Each number is 200 + 20 x the weight over its row's rms, rounded and kept within 0 to 999. Layers, rows and columns count from 0. The size before them is the row's rms in percent of the matrix's.

# layer 14 attention query, 160x160, rms 0.132, rows 142-159, columns 80-159
128,215,177,173,245,190,197,213,184,181,210,216,183,238,211,172,193,181,173,167,210,206,232,159,201,241,186,213,187,237,231,207,198,201,212,205,214,211,174,187,203,239,206,195,177,193,217,181,204,181,184,192,195,173,204,215,163,195,191,201,190,204,168,185,185,195,210,224,204,203,165,175,182,203,216,181,225,189,222,210,243
103,230,188,190,225,181,181,236,177,182,205,258,226,242,198,194,243,177,166,221,160,218,189,197,213,174,207,212,212,219,222,191,199,208,218,193,232,209,237,179,190,180,171,199,230,180,207,186,200,190,179,219,188,189,225,201,180,201,211,193,179,219,185,169,174,233,212,209,162,201,177,177,219,180,216,201,238,234,182,177,210
109,178,183,231,186,189,206,185,169,221,211,202,181,239,193,204,229,216,143,219,205,201,195,221,218,175,210,173,200,191,180,201,206,206,196,225,193,189,255,190,196,208,226,195,236,212,188,212,165,211,195,187,201,213,211,180,196,240,183,201,189,198,182,181,203,175,157,171,209,202,196,189,211,171,195,166,185,185,184,204,186
112,223,239,224,218,201,233,184,201,214,183,174,202,177,209,235,183,191,226,219,203,198,198,226,193,166,197,183,215,166,170,207,217,192,196,211,185,192,211,220,178,192,222,198,211,209,212,202,153,187,210,182,196,219,197,170,205,199,197,195,208,213,195,216,221,158,186,181,179,218,221,188,199,173,202,215,176,205,203,199,165
115,223,236,177,217,208,196,191,203,166,212,213,184,160,200,215,174,172,242,207,163,185,223,179,200,217,198,195,187,205,208,211,200,193,190,204,217,202,179,231,192,233,227,185,190,170,221,188,185,195,212,176,214,163,173,195,179,204,198,179,207,209,176,240,249,177,216,191,213,224,184,197,173,191,231,192,218,197,227,223,195
070,227,216,196,188,211,203,209,167,186,183,183,198,191,179,210,203,171,187,217,172,185,174,213,183,184,182,193,211,171,221,201,184,215,210,191,219,217,158,228,176,182,203,242,199,166,193,202,184,224,212,185,216,199,153,169,196,184,214,214,169,213,212,191,202,167,215,195,178,206,168,216,206,158,223,195,211,190,174,192,223
104,202,193,199,180,182,175,195,150,217,217,203,187,186,187,177,224,170,193,245,168,183,214,213,221,219,214,167,202,158,207,206,216,203,193,194,197,179,210,192,219,176,195,192,202,212,200,220,178,225,193,213,209,161,174,192,193,236,182,192,189,235,193,197,228,220,217,181,203,183,164,232,203,196,227,200,225,195,197,200,203
114,238,165,163,231,183,201,212,204,170,165,225,223,208,178,191,241,182,189,218,209,223,171,208,204,195,214,214,213,229,182,190,192,190,209,225,214,203,223,169,235,199,174,223,183,174,169,202,197,174,195,195,194,209,214,188,196,178,200,195,184,179,184,203,178,239,195,242,177,179,192,234,195,205,192,210,216,211,164,167,232
079,181,193,173,185,195,224,217,212,178,191,164,216,207,141,188,182,194,200,237,206,194,202,187,183,212,177,147,187,199,221,181,171,219,202,214,219,199,188,208,206,199,199,244,168,179,205,224,190,222,225,177,209,200,196,189,204,225,223,217,160,227,193,208,191,181,199,211,206,170,164,237,177,212,199,206,187,173,177,211,227
088,204,196,200,243,173,200,160,181,223,180,181,158,230,205,179,188,180,144,225,232,202,207,194,217,234,192,188,195,191,219,179,210,186,222,192,170,196,170,199,205,203,194,217,215,192,197,215,191,206,207,173,200,180,204,206,187,207,203,209,204,157,173,220,202,232,193,197,210,198,200,186,211,165,211,150,232,206,193,203,171
101,198,215,203,190,195,218,212,169,221,227,219,210,210,197,201,219,187,157,163,191,204,239,179,198,212,207,203,213,161,216,207,209,208,193,224,218,215,210,225,189,197,207,185,184,212,192,181,189,190,176,238,200,182,188,188,189,226,192,198,175,226,207,166,181,146,213,192,204,187,162,231,176,226,210,213,194,193,219,180,230
104,149,240,196,194,208,239,208,203,168,200,213,202,234,182,208,213,178,165,159,171,204,212,183,189,176,244,190,190,231,204,198,185,220,176,240,240,215,230,229,171,207,205,184,230,183,174,185,165,197,194,216,214,206,234,184,217,223,202,200,163,206,163,204,212,201,186,194,224,185,194,217,173,200,197,177,176,209,192,194,154
103,190,201,218,197,197,189,202,208,228,209,190,169,192,206,210,173,227,244,203,221,198,192,190,198,221,169,198,186,214,198,211,207,176,232,183,189,190,176,191,210,221,212,211,183,205,194,188,224,206,218,185,201,212,194,220,212,211,206,197,225,201,210,201,194,186,207,207,218,229,251,164,207,194,195,180,174,176,216,240,182
114,149,194,193,181,238,192,230,217,165,195,215,232,221,188,206,208,225,189,169,165,203,196,182,171,179,220,210,182,235,212,191,179,235,181,219,212,219,234,182,173,165,178,184,232,208,190,196,200,194,194,218,213,213,242,199,196,171,211,197,177,207,213,189,185,230,185,197,180,213,172,194,228,216,183,222,197,218,182,175,211
111,178,212,193,205,193,197,208,211,216,190,185,173,176,183,209,189,197,230,212,216,211,181,194,194,224,192,197,192,207,200,199,198,178,228,187,195,200,167,200,223,191,180,225,183,197,166,192,216,208,210,217,214,200,198,214,238,206,220,207,209,187,202,212,194,226,226,227,222,208,244,213,200,209,199,181,188,190,194,210,168
113,168,235,174,201,218,233,208,215,162,204,191,180,194,208,197,182,174,178,169,193,201,226,185,191,206,235,201,197,225,214,198,171,219,178,228,237,218,181,241,169,230,223,203,215,183,192,178,173,192,203,195,218,193,202,193,212,206,200,215,180,190,158,224,232,196,202,209,230,186,177,215,168,199,209,175,192,209,215,196,177
112,245,180,181,207,188,188,226,188,190,205,228,208,167,216,205,186,206,205,227,193,210,190,210,202,216,178,221,199,206,224,189,200,191,204,175,200,204,173,172,203,185,222,192,197,176,209,198,229,213,201,182,186,184,174,216,178,151,216,207,219,179,226,235,185,212,216,222,165,206,167,189,207,179,227,211,241,215,195,187,261
079,243,209,206,186,186,211,211,191,216,207,172,201,219,169,234,149,184,192,176,198,220,172,186,205,191,194,198,185,174,207,194,195,221,190,186,216,227,185,219,213,214,184,178,178,195,211,194,192,214,206,195,200,162,188,185,227,221,249,205,170,215,174,191,194,175,210,203,179,196,180,222,199,214,229,208,181,197,209,204,251
# layer 14 attention key, 160x160, rms 0.0828, rows 142-159, columns 80-159
063,224,207,196,203,175,204,176,185,197,218,182,197,220,195,174,193,213,201,244,214,185,180,201,208,240,212,212,230,170,198,196,216,190,185,191,230,183,232,165,157,232,164,195,201,191,192,178,203,193,217,186,220,213,179,216,238,234,209,212,171,216,188,214,188,176,215,208,233,203,201,234,214,204,156,221,189,204,180,197,196
021,191,192,221,206,189,159,214,193,193,187,195,172,203,196,209,197,211,205,227,194,215,207,206,193,220,201,183,204,203,207,241,213,202,203,191,207,212,214,186,214,189,200,201,194,144,224,167,200,173,169,172,208,216,193,216,178,233,198,219,199,192,206,218,206,221,212,203,206,174,185,203,196,184,205,215,212,215,176,170,213
018,234,172,234,192,199,232,198,202,170,186,160,195,195,200,203,167,203,213,172,165,203,180,192,207,190,173,217,209,192,196,177,230,173,209,197,230,163,234,191,210,215,232,189,206,207,204,204,228,233,214,210,218,192,198,226,188,205,211,173,205,195,214,196,195,211,165,187,176,215,176,205,198,194,190,211,210,213,201,220,180
020,211,205,193,222,169,174,165,185,168,175,185,199,180,233,205,159,201,194,208,194,242,206,204,202,182,198,172,202,198,189,225,211,187,215,210,198,220,214,188,156,198,204,232,170,187,208,175,203,200,173,183,232,184,164,201,195,232,172,215,166,190,192,211,184,165,205,200,208,192,231,181,204,188,200,199,211,198,200,176,216
024,206,207,231,214,193,197,200,197,213,200,195,194,215,208,201,191,242,229,226,246,201,189,226,184,247,200,218,208,203,207,245,215,209,196,204,196,216,222,209,185,182,168,212,211,195,192,186,223,169,170,229,196,218,178,183,193,232,203,225,170,192,218,220,184,203,226,201,222,173,182,213,215,203,219,197,174,197,208,196,233
057,205,219,228,192,205,196,187,181,205,223,205,218,238,190,186,223,223,187,190,224,210,176,209,199,192,205,187,224,186,218,151,190,204,212,170,194,242,192,243,173,177,190,236,177,172,198,210,187,198,210,201,180,184,180,207,180,210,182,237,194,206,186,196,221,190,210,195,209,240,184,205,235,152,211,217,186,225,177,216,211
054,193,163,193,168,200,191,251,162,225,191,204,205,198,182,180,202,191,197,221,213,188,202,190,189,234,194,175,193,197,232,200,187,241,221,179,153,208,212,179,187,179,190,211,228,213,184,201,199,221,209,155,193,218,191,201,199,171,207,190,225,231,216,173,194,203,211,213,179,184,221,234,183,177,215,192,206,202,196,158,187
025,192,174,199,203,178,202,189,193,201,191,227,195,202,199,174,192,201,232,191,197,206,198,164,191,209,167,200,207,213,203,190,189,203,209,207,233,178,187,179,160,224,197,220,173,209,177,196,231,195,222,231,225,214,204,192,185,207,211,178,167,207,176,164,200,198,200,194,164,188,214,163,233,210,195,194,177,202,170,230,199
084,239,228,180,194,203,202,246,184,173,219,228,213,180,175,144,184,207,202,175,214,200,181,218,162,210,166,177,202,232,221,178,189,212,208,195,170,229,205,205,191,176,194,210,183,200,191,215,190,201,200,222,203,197,215,193,203,199,225,219,195,209,223,184,181,190,241,219,185,156,189,200,187,189,224,245,175,182,195,171,239
031,189,229,221,211,189,224,207,226,218,225,209,229,205,217,218,205,180,198,225,174,203,203,189,231,222,218,204,210,200,204,192,208,169,205,206,170,212,189,251,223,196,208,257,193,202,198,192,195,195,175,224,227,230,212,189,198,241,147,216,246,189,200,215,222,220,185,185,217,229,196,228,188,222,251,209,203,212,187,188,175
027,167,187,167,170,181,186,181,172,188,202,183,175,170,218,201,208,203,196,239,211,215,185,204,226,196,208,190,176,197,243,183,199,191,208,211,183,202,208,185,167,206,204,147,167,195,191,191,182,210,223,158,168,205,185,225,212,173,217,199,185,218,217,219,210,185,166,186,216,189,222,183,197,183,154,209,209,177,192,194,220
047,188,230,184,182,213,199,171,176,190,216,213,209,221,198,202,195,188,189,222,213,194,196,180,198,223,192,196,201,192,201,187,246,181,196,227,244,171,185,194,171,182,207,207,164,166,190,205,214,190,229,188,158,204,203,223,222,211,182,197,180,210,181,216,206,186,175,181,220,253,181,167,217,172,176,185,180,188,194,207,203
019,232,258,200,220,178,205,203,199,214,186,200,208,221,197,188,181,187,183,185,199,201,220,247,188,181,218,203,219,224,174,211,209,229,190,205,185,219,217,186,210,197,185,214,195,238,187,206,201,197,212,217,189,188,212,204,210,199,203,207,200,198,211,205,179,190,220,199,211,180,200,223,201,210,207,197,200,176,246,231,237
028,204,215,182,178,193,197,181,190,194,191,195,207,181,161,186,207,184,221,226,197,192,193,205,183,225,179,238,204,219,221,182,206,214,198,230,228,204,213,171,167,206,191,181,194,201,199,213,221,207,241,167,201,194,217,172,211,182,217,179,191,188,216,182,210,161,238,200,190,200,239,159,189,181,155,202,192,220,186,198,209
022,206,198,192,201,211,201,174,196,188,181,207,195,179,177,187,183,203,207,189,216,212,174,175,222,206,170,224,210,192,186,209,223,215,213,186,240,175,209,200,224,191,193,219,191,191,188,223,203,227,200,224,216,192,177,190,218,183,191,189,243,184,204,184,191,200,170,199,153,188,191,186,218,169,163,176,195,241,188,202,222
025,219,204,204,165,207,186,223,191,175,177,164,183,198,199,204,198,212,158,200,161,177,215,234,182,190,198,204,192,213,203,195,203,225,193,240,198,196,231,151,197,221,205,196,199,185,195,189,172,217,204,176,192,172,197,210,165,197,231,189,195,181,219,209,177,208,236,217,217,209,216,240,182,203,181,174,187,177,212,210,217
022,163,155,151,177,186,208,243,200,198,206,187,188,209,215,213,196,201,212,214,191,185,196,189,220,212,220,200,202,220,223,208,196,186,199,181,176,203,186,189,188,183,215,152,205,169,250,199,186,190,205,192,147,222,200,251,182,209,209,214,149,229,223,221,206,200,173,190,202,194,221,205,185,170,203,201,202,209,206,181,183
059,183,183,212,190,169,185,148,215,217,224,199,164,199,206,192,229,203,190,176,211,195,185,225,196,179,224,201,229,193,194,169,189,206,192,168,196,243,217,200,190,187,193,224,171,199,182,224,203,191,218,219,206,181,158,187,209,179,213,209,202,165,202,223,205,174,173,195,199,209,165,215,225,199,204,214,215,184,226,223,215
# layer 14 attention value, 160x160, rms 0.105, rows 128-153, columns 80-159
065,200,185,206,172,202,186,186,163,200,203,197,187,214,199,223,229,195,193,184,184,197,177,212,204,250,199,186,237,183,200,204,225,215,215,220,197,204,152,214,184,193,205,257,183,208,185,205,175,190,228,206,237,190,147,185,183,187,203,190,228,183,200,244,190,178,201,185,198,212,189,215,176,182,174,187,212,187,194,233,191
070,216,201,192,244,181,250,179,207,192,195,195,191,136,223,194,167,177,198,215,227,200,197,189,197,225,211,211,197,195,197,205,190,206,203,219,200,199,192,194,150,189,177,174,217,191,172,191,208,170,202,202,225,193,200,186,190,219,216,205,180,211,220,206,212,171,197,209,201,179,225,159,162,181,228,193,169,163,225,206,203
069,191,197,190,216,199,196,206,183,150,213,215,220,221,223,195,177,194,160,182,236,181,204,183,217,179,191,219,167,212,193,192,190,199,214,200,186,205,225,187,197,195,198,182,232,204,185,203,213,197,193,184,172,189,221,200,191,178,207,207,170,210,198,188,192,219,182,211,218,212,158,166,206,212,197,216,195,175,209,196,186
074,174,190,212,202,199,177,208,212,199,196,194,216,167,185,197,225,213,210,212,214,227,222,243,171,158,205,191,228,217,191,204,207,176,181,224,191,202,274,193,187,187,198,170,213,187,204,195,200,270,189,194,197,211,214,191,205,210,200,198,193,194,163,238,191,133,208,189,238,231,157,245,250,205,200,202,197,234,192,221,191
056,140,188,200,201,192,167,158,203,200,228,202,187,197,227,197,196,187,214,226,204,207,198,230,195,136,198,199,247,201,209,205,183,206,147,211,205,171,223,238,169,190,202,208,205,193,198,202,199,197,202,196,213,209,216,211,170,187,199,184,194,204,170,137,218,181,185,210,196,183,182,164,206,211,195,209,195,165,219,203,221
071,240,233,215,191,226,183,217,231,171,205,201,203,227,179,196,183,195,184,197,214,197,181,156,198,213,181,235,205,201,203,180,156,222,242,173,178,193,197,207,215,193,192,211,180,202,220,189,195,168,196,195,207,180,226,203,235,165,212,221,199,187,207,207,177,236,221,207,194,186,201,225,190,247,189,170,180,224,223,194,188
069,194,208,212,194,191,196,188,191,264,219,175,174,178,169,181,246,212,161,210,212,200,242,190,182,194,172,211,220,202,195,201,227,211,196,172,174,207,226,169,203,187,214,192,207,214,203,191,216,192,191,216,200,177,226,188,215,193,202,209,177,207,195,254,185,199,215,182,196,191,233,230,198,214,204,207,190,208,209,215,200
076,185,179,185,179,203,213,200,215,206,186,259,167,183,229,213,210,194,214,196,176,210,171,182,207,170,196,230,204,193,184,201,186,204,182,200,217,196,213,201,196,185,171,192,190,209,192,188,214,166,214,209,222,210,184,196,195,226,198,193,212,192,244,200,188,176,213,229,181,181,222,167,217,188,213,200,215,187,201,190,247
060,181,217,202,224,180,213,203,206,239,202,192,205,181,186,201,214,153,235,212,188,186,197,203,226,203,205,208,203,223,209,202,224,205,194,189,227,199,217,195,191,198,202,189,148,203,155,195,199,211,226,208,230,166,143,176,229,211,194,189,187,206,170,166,211,196,211,208,213,205,189,205,199,196,169,190,208,201,198,179,213
067,175,172,192,213,204,189,204,234,223,188,216,156,178,226,214,229,200,191,222,183,220,202,242,199,117,192,212,168,220,183,200,238,209,185,262,185,196,197,194,201,200,195,191,208,197,182,208,211,166,201,210,193,196,221,225,176,207,232,175,225,215,165,230,204,201,213,195,181,203,184,226,188,175,220,208,199,202,199,183,223
067,196,190,220,184,207,143,202,264,183,215,206,206,179,230,184,210,185,229,209,182,213,195,241,187,152,184,188,215,206,208,215,192,184,172,204,222,186,192,205,205,204,191,191,173,182,217,204,205,182,208,192,206,209,217,205,146,211,178,186,214,159,184,140,216,122,195,206,185,187,189,219,213,211,186,170,193,202,192,192,227
062,228,227,226,209,200,202,215,207,175,167,200,229,201,203,187,217,221,165,207,254,178,191,177,224,165,203,164,173,260,182,200,202,200,205,204,206,204,196,173,205,209,211,202,229,194,192,201,201,258,173,188,185,212,158,196,225,192,210,206,212,199,159,211,172,237,228,216,197,211,222,196,185,177,215,240,194,176,191,174,183
066,226,203,204,196,214,192,192,210,197,197,201,177,178,237,182,219,185,200,213,188,209,180,246,207,173,179,171,234,194,177,196,212,190,185,200,208,170,212,184,199,195,183,217,199,200,196,189,202,197,208,207,202,186,241,195,201,195,206,193,222,185,211,207,186,177,203,215,165,196,211,166,183,211,214,177,202,142,203,200,244
074,196,212,219,204,185,208,193,204,228,203,197,232,248,169,217,215,198,176,198,241,205,217,149,194,184,193,215,213,190,198,181,207,197,195,181,214,207,205,224,227,196,228,233,162,203,203,195,193,192,205,219,189,200,149,207,246,177,182,206,179,175,185,181,228,245,188,193,207,218,235,171,208,195,194,205,208,183,203,193,225
074,209,238,201,203,199,198,235,211,170,222,186,248,203,228,182,187,213,189,202,181,225,213,175,187,276,201,192,203,212,229,194,234,220,201,183,186,188,197,177,231,193,246,195,206,212,199,186,222,198,207,205,193,192,239,182,192,218,192,211,178,194,195,185,190,170,186,178,204,221,167,194,197,250,208,215,210,214,188,213,226
066,194,227,203,208,205,171,199,237,196,205,155,243,197,181,213,186,210,214,186,193,186,212,209,190,127,188,177,204,185,221,200,161,187,195,210,212,211,246,203,180,206,168,204,181,202,208,196,172,212,211,210,195,225,181,199,216,194,180,196,195,198,233,208,194,201,184,193,198,241,157,230,203,204,203,197,185,202,174,203,197
069,176,202,196,203,201,215,220,177,144,195,206,227,211,234,196,206,207,193,187,209,203,191,251,208,245,193,190,204,200,159,198,207,190,196,216,171,199,151,169,180,211,249,187,203,188,201,204,192,237,183,204,193,192,217,179,184,196,179,196,194,210,181,221,190,200,188,186,225,197,204,172,190,233,207,209,194,177,203,195,156
074,214,210,216,190,196,162,212,186,167,215,201,256,183,176,196,183,205,213,178,198,211,193,184,204,193,189,207,247,209,207,193,213,193,206,171,217,199,250,202,203,197,210,227,195,224,187,212,197,185,208,220,202,194,168,183,192,202,173,192,183,204,207,200,188,224,183,196,199,211,139,204,191,212,181,201,197,185,189,206,256
079,213,201,213,184,203,158,206,195,187,205,186,227,223,236,196,184,221,156,208,256,200,213,186,197,156,217,181,210,235,201,208,193,209,211,191,188,194,191,208,202,194,222,203,215,194,210,207,196,197,192,205,177,205,192,213,213,186,214,201,183,193,165,225,204,198,215,182,222,233,174,230,207,209,206,221,209,187,233,204,197
066,185,218,198,198,205,211,196,160,210,202,172,166,195,189,179,190,236,197,177,210,186,204,225,197,214,204,194,213,219,205,214,187,196,219,155,202,193,204,192,194,209,231,213,189,198,226,199,186,206,194,193,192,211,173,182,205,202,189,190,197,211,183,207,195,275,188,180,221,212,157,221,221,211,213,232,211,200,160,222,186
078,268,231,205,182,200,207,211,172,167,214,181,194,179,171,215,208,207,189,183,240,202,190,230,166,196,203,189,209,188,177,192,197,193,217,184,213,200,165,181,193,197,211,219,212,219,228,209,194,135,193,209,201,178,196,199,228,179,193,215,204,216,222,260,194,229,225,199,173,208,213,228,175,237,196,198,195,195,206,209,231
062,187,190,186,213,188,220,208,172,210,203,151,182,219,157,205,216,200,185,195,217,191,214,262,197,185,228,157,168,189,210,185,205,190,216,218,212,215,195,212,175,186,217,198,207,209,186,217,195,172,198,214,200,201,209,211,201,207,220,189,156,238,221,203,220,276,205,179,186,229,218,209,192,164,215,222,190,221,230,222,176
078,198,196,184,225,200,198,175,224,190,194,201,174,181,250,206,202,200,207,195,195,202,193,238,198,180,192,200,179,181,203,192,208,193,178,227,216,191,175,216,197,204,183,204,175,204,202,196,188,176,223,206,191,210,224,222,183,205,181,193,219,208,198,146,236,207,184,201,188,216,205,143,131,204,226,181,194,234,190,196,184
062,246,218,198,171,212,213,191,152,220,182,202,192,250,198,195,218,210,185,181,209,207,185,179,212,255,212,193,206,233,179,207,195,200,188,209,191,201,160,206,233,212,204,234,238,191,196,216,161,230,193,192,186,190,224,201,221,197,201,197,194,213,234,159,205,223,187,194,206,198,211,225,202,218,190,183,242,199,194,210,186
074,215,198,193,201,211,162,197,187,212,192,213,243,196,237,196,210,223,171,193,183,190,207,186,210,212,174,210,182,226,165,205,228,210,204,184,192,212,215,191,199,219,161,183,223,203,187,215,185,192,199,192,184,215,229,210,220,158,206,194,204,201,209,200,189,233,227,214,160,191,175,180,143,204,205,235,200,173,191,174,211
061,260,226,200,217,182,186,192,236,175,179,214,204,176,189,214,236,214,211,228,257,173,189,213,181,225,222,185,174,206,189,219,196,191,185,199,166,188,182,204,203,233,188,217,182,205,206,185,176,221,212,195,199,200,220,200,167,206,232,199,227,190,180,231,178,221,214,200,195,198,209,234,155,184,199,180,216,168,206,194,169
# layer 14 attention output (transposed), 160x160, rms 0.167, rows 128-153, columns 80-159
048,203,246,193,182,204,217,231,222,183,197,181,185,197,227,199,187,215,192,192,197,216,206,223,194,194,221,256,205,191,203,193,204,179,187,188,213,216,205,224,242,186,190,144,221,174,205,229,216,229,212,221,176,222,210,199,188,178,178,201,165,191,188,192,205,200,196,201,182,196,236,208,235,189,188,193,182,184,186,181,207
056,195,186,222,147,190,169,213,192,186,190,230,199,191,169,195,197,237,191,191,166,222,207,202,254,203,183,152,170,184,191,215,225,223,238,183,167,181,202,186,222,185,203,209,176,190,223,232,205,216,215,210,195,219,193,187,213,205,185,225,209,196,210,197,191,217,180,198,207,181,180,212,256,223,159,201,235,208,177,185,202
053,183,197,226,184,183,174,176,225,210,186,198,187,163,201,208,177,192,203,219,218,213,183,223,206,187,161,176,181,185,212,205,193,194,193,202,154,220,170,206,180,198,187,206,179,192,209,177,178,197,190,185,264,199,204,234,205,222,171,217,209,194,174,220,182,187,199,208,221,182,210,180,189,181,239,232,201,208,192,222,224
051,218,203,203,207,181,186,197,192,204,172,173,205,230,181,196,224,194,206,196,179,144,200,206,209,215,197,227,160,216,203,198,204,189,188,191,219,185,173,216,182,236,227,218,177,224,192,196,210,184,219,213,191,203,212,207,216,200,183,174,206,196,207,191,225,221,176,203,162,194,235,207,170,185,199,183,216,201,270,161,198
047,211,211,197,191,212,206,230,209,197,187,172,188,220,195,172,197,231,164,229,166,178,172,213,200,215,191,238,165,212,249,165,209,240,218,194,173,199,180,189,197,195,197,216,194,162,156,211,247,191,250,199,188,207,188,188,235,208,211,166,195,192,195,197,175,221,195,179,184,211,211,217,215,194,208,169,184,205,224,180,186
060,219,150,196,236,182,223,187,159,202,194,233,186,168,237,206,192,202,222,205,205,204,222,217,155,183,204,206,198,202,187,227,204,184,156,227,208,218,202,170,182,215,177,187,226,228,201,223,188,200,176,217,194,179,179,193,182,198,172,216,224,230,191,173,210,155,211,222,234,218,163,163,209,202,196,244,194,195,164,203,195
058,210,174,208,224,200,190,191,207,170,186,203,216,208,178,204,179,185,224,166,223,182,189,192,210,221,201,132,206,174,198,208,207,202,163,222,204,170,212,210,209,211,215,178,172,217,191,230,171,191,230,185,258,192,179,189,177,190,178,213,220,218,244,183,198,210,192,174,200,180,174,191,200,201,199,209,205,230,172,203,220
067,213,220,224,197,209,209,226,204,214,204,147,203,218,162,189,185,196,169,193,202,181,200,194,198,216,185,206,195,233,213,201,208,196,239,170,203,225,197,179,216,193,208,182,217,140,212,186,221,204,221,182,163,218,183,210,225,192,229,209,195,201,184,218,207,219,192,170,187,207,207,250,210,226,166,195,181,187,215,188,187
048,219,230,213,171,206,191,182,177,174,193,188,202,175,208,217,184,224,186,194,185,172,181,184,169,198,194,198,204,172,232,188,245,223,237,199,210,197,178,173,207,201,203,205,185,175,196,251,218,194,206,205,183,225,214,192,213,175,211,195,238,182,197,192,167,247,191,212,216,153,182,175,198,201,220,241,185,201,184,203,224
056,209,225,204,175,191,212,213,205,173,232,203,232,188,157,202,149,179,205,175,182,190,213,207,212,233,197,175,188,205,208,154,192,218,233,203,216,137,219,175,216,189,199,200,173,206,215,192,202,203,235,172,220,203,199,168,236,209,201,199,164,195,210,191,161,218,215,178,172,187,223,181,195,242,200,190,216,229,183,183,231
051,185,192,184,208,203,203,204,154,220,207,178,180,235,207,169,214,200,143,227,202,170,214,206,181,227,221,220,209,207,190,189,187,242,209,219,208,198,211,199,198,232,194,213,183,209,170,216,229,201,205,195,189,177,178,191,225,195,216,164,200,222,231,208,187,243,192,197,182,216,219,241,194,148,195,207,178,173,231,187,186
046,192,176,187,212,201,190,155,185,200,206,214,202,163,204,253,192,200,245,181,151,225,203,204,179,205,215,198,251,182,225,184,237,218,201,223,205,167,196,237,236,185,235,179,198,219,193,225,166,175,201,209,216,195,221,198,194,189,172,217,216,217,214,170,214,188,198,217,202,211,183,201,181,231,228,197,203,206,179,217,199
054,214,206,202,207,207,241,216,181,221,220,187,191,213,175,201,188,205,175,202,200,187,219,200,196,197,238,239,182,221,236,172,204,224,203,224,219,181,188,192,211,194,177,172,191,188,189,210,218,190,207,207,195,204,163,176,201,173,193,197,193,223,205,195,190,241,202,191,192,209,198,226,198,234,176,198,207,200,235,169,187
054,181,197,188,231,206,173,217,221,169,186,192,178,207,229,177,233,213,234,218,192,198,190,185,189,222,216,187,202,175,201,247,191,210,183,229,202,236,219,172,190,215,181,200,221,188,165,208,206,189,192,175,223,219,195,187,202,187,176,199,221,200,236,206,181,164,208,228,202,181,182,173,201,200,187,208,174,221,188,229,185
058,189,176,170,227,189,208,167,184,241,198,188,184,195,199,233,194,195,223,199,239,172,196,203,196,173,183,236,184,205,179,225,169,149,180,195,177,194,196,223,165,237,174,213,213,217,235,199,191,202,209,201,210,165,194,229,161,201,212,223,196,235,195,226,206,177,217,175,223,196,201,172,193,183,226,235,217,215,194,206,188
047,196,197,201,177,206,236,177,181,217,212,227,179,194,195,197,241,177,197,211,205,210,184,184,195,224,201,212,183,223,201,169,204,187,212,184,199,248,174,188,153,210,225,181,191,202,175,154,201,199,176,189,189,200,181,195,202,186,237,206,220,213,167,195,224,198,211,205,191,186,221,204,173,216,208,192,217,189,265,180,215
047,176,180,207,191,212,213,181,228,210,198,176,228,192,187,234,188,230,193,198,238,198,180,216,204,201,180,174,189,190,206,175,185,202,223,170,196,187,214,192,196,203,157,212,179,243,223,174,192,177,191,196,208,183,264,243,198,219,177,207,191,199,206,238,209,182,238,231,205,203,209,176,200,179,231,217,213,199,204,196,210
056,203,210,156,222,195,230,195,184,241,187,197,154,198,238,227,211,177,208,205,213,185,190,204,164,197,196,234,154,190,215,219,167,203,181,215,167,214,196,216,166,216,203,196,227,210,198,188,223,197,196,173,185,223,213,225,211,201,200,179,203,217,188,211,211,178,196,214,208,196,200,186,190,176,191,238,158,193,221,228,180
075,164,176,185,230,193,198,188,204,217,204,193,190,189,187,217,223,195,233,199,188,200,207,209,181,232,200,201,194,168,201,184,178,198,166,217,181,189,200,195,191,225,196,199,209,243,167,215,192,182,205,196,237,166,184,215,189,228,165,176,194,235,226,173,209,156,174,168,186,164,203,200,187,172,220,186,165,232,184,207,203
049,192,175,171,169,218,192,173,183,186,222,190,182,207,187,240,222,168,193,218,211,198,169,193,214,197,194,229,189,196,214,168,185,200,170,209,191,203,202,269,185,168,211,221,182,195,150,206,200,182,193,225,216,225,235,208,215,203,241,189,186,204,195,214,185,189,214,223,178,212,209,172,174,210,199,179,202,230,277,205,176
068,208,164,197,242,217,230,207,196,207,205,247,189,189,231,191,198,190,226,184,187,185,242,189,183,197,212,184,195,209,213,209,183,187,176,214,200,205,232,188,200,194,180,186,211,234,218,218,185,212,167,228,219,220,207,217,181,198,189,244,212,230,174,167,190,152,212,226,222,223,174,171,210,215,179,226,207,202,196,206,187
044,169,197,199,182,189,198,211,246,158,197,243,227,188,204,200,184,198,220,207,197,194,193,190,209,190,189,213,240,183,210,194,198,183,208,190,193,188,171,202,216,210,194,213,175,234,199,192,177,195,179,193,226,222,198,206,191,200,210,201,204,186,175,229,190,165,202,197,214,168,202,163,231,185,215,157,207,208,183,202,217
063,168,211,192,166,198,186,223,200,184,222,204,223,201,177,176,214,220,182,226,213,215,184,191,237,216,209,170,193,250,195,189,171,222,255,197,203,202,203,178,183,212,180,191,205,171,169,178,219,211,196,186,197,204,214,203,232,224,214,208,171,200,185,241,165,222,243,199,205,178,195,216,210,226,182,215,214,169,227,194,217
045,176,196,191,223,200,191,220,226,218,216,195,213,212,195,230,183,225,203,197,224,202,189,224,185,181,203,208,216,175,200,154,200,200,202,174,205,218,210,184,211,182,206,171,209,207,223,172,192,172,191,206,169,201,184,202,135,211,184,180,197,231,206,202,192,186,205,200,193,189,199,217,166,181,231,218,156,215,184,187,188
058,214,203,221,218,170,243,210,216,211,202,220,164,199,200,257,158,182,219,171,203,223,170,206,201,199,203,168,174,195,195,173,188,207,190,193,177,210,243,210,195,167,224,159,174,228,237,173,192,229,247,196,225,193,191,175,202,225,203,225,211,191,191,192,209,180,203,190,198,198,192,211,209,218,199,209,230,200,198,228,221
050,174,162,192,212,206,184,164,173,215,203,194,228,196,193,206,164,187,207,198,181,230,217,178,248,211,220,224,248,184,196,205,195,218,223,215,251,181,199,196,200,198,201,205,193,203,167,204,165,205,183,232,147,214,215,164,199,205,170,184,174,210,221,167,216,174,162,207,210,188,207,216,208,209,233,188,215,201,195,193,203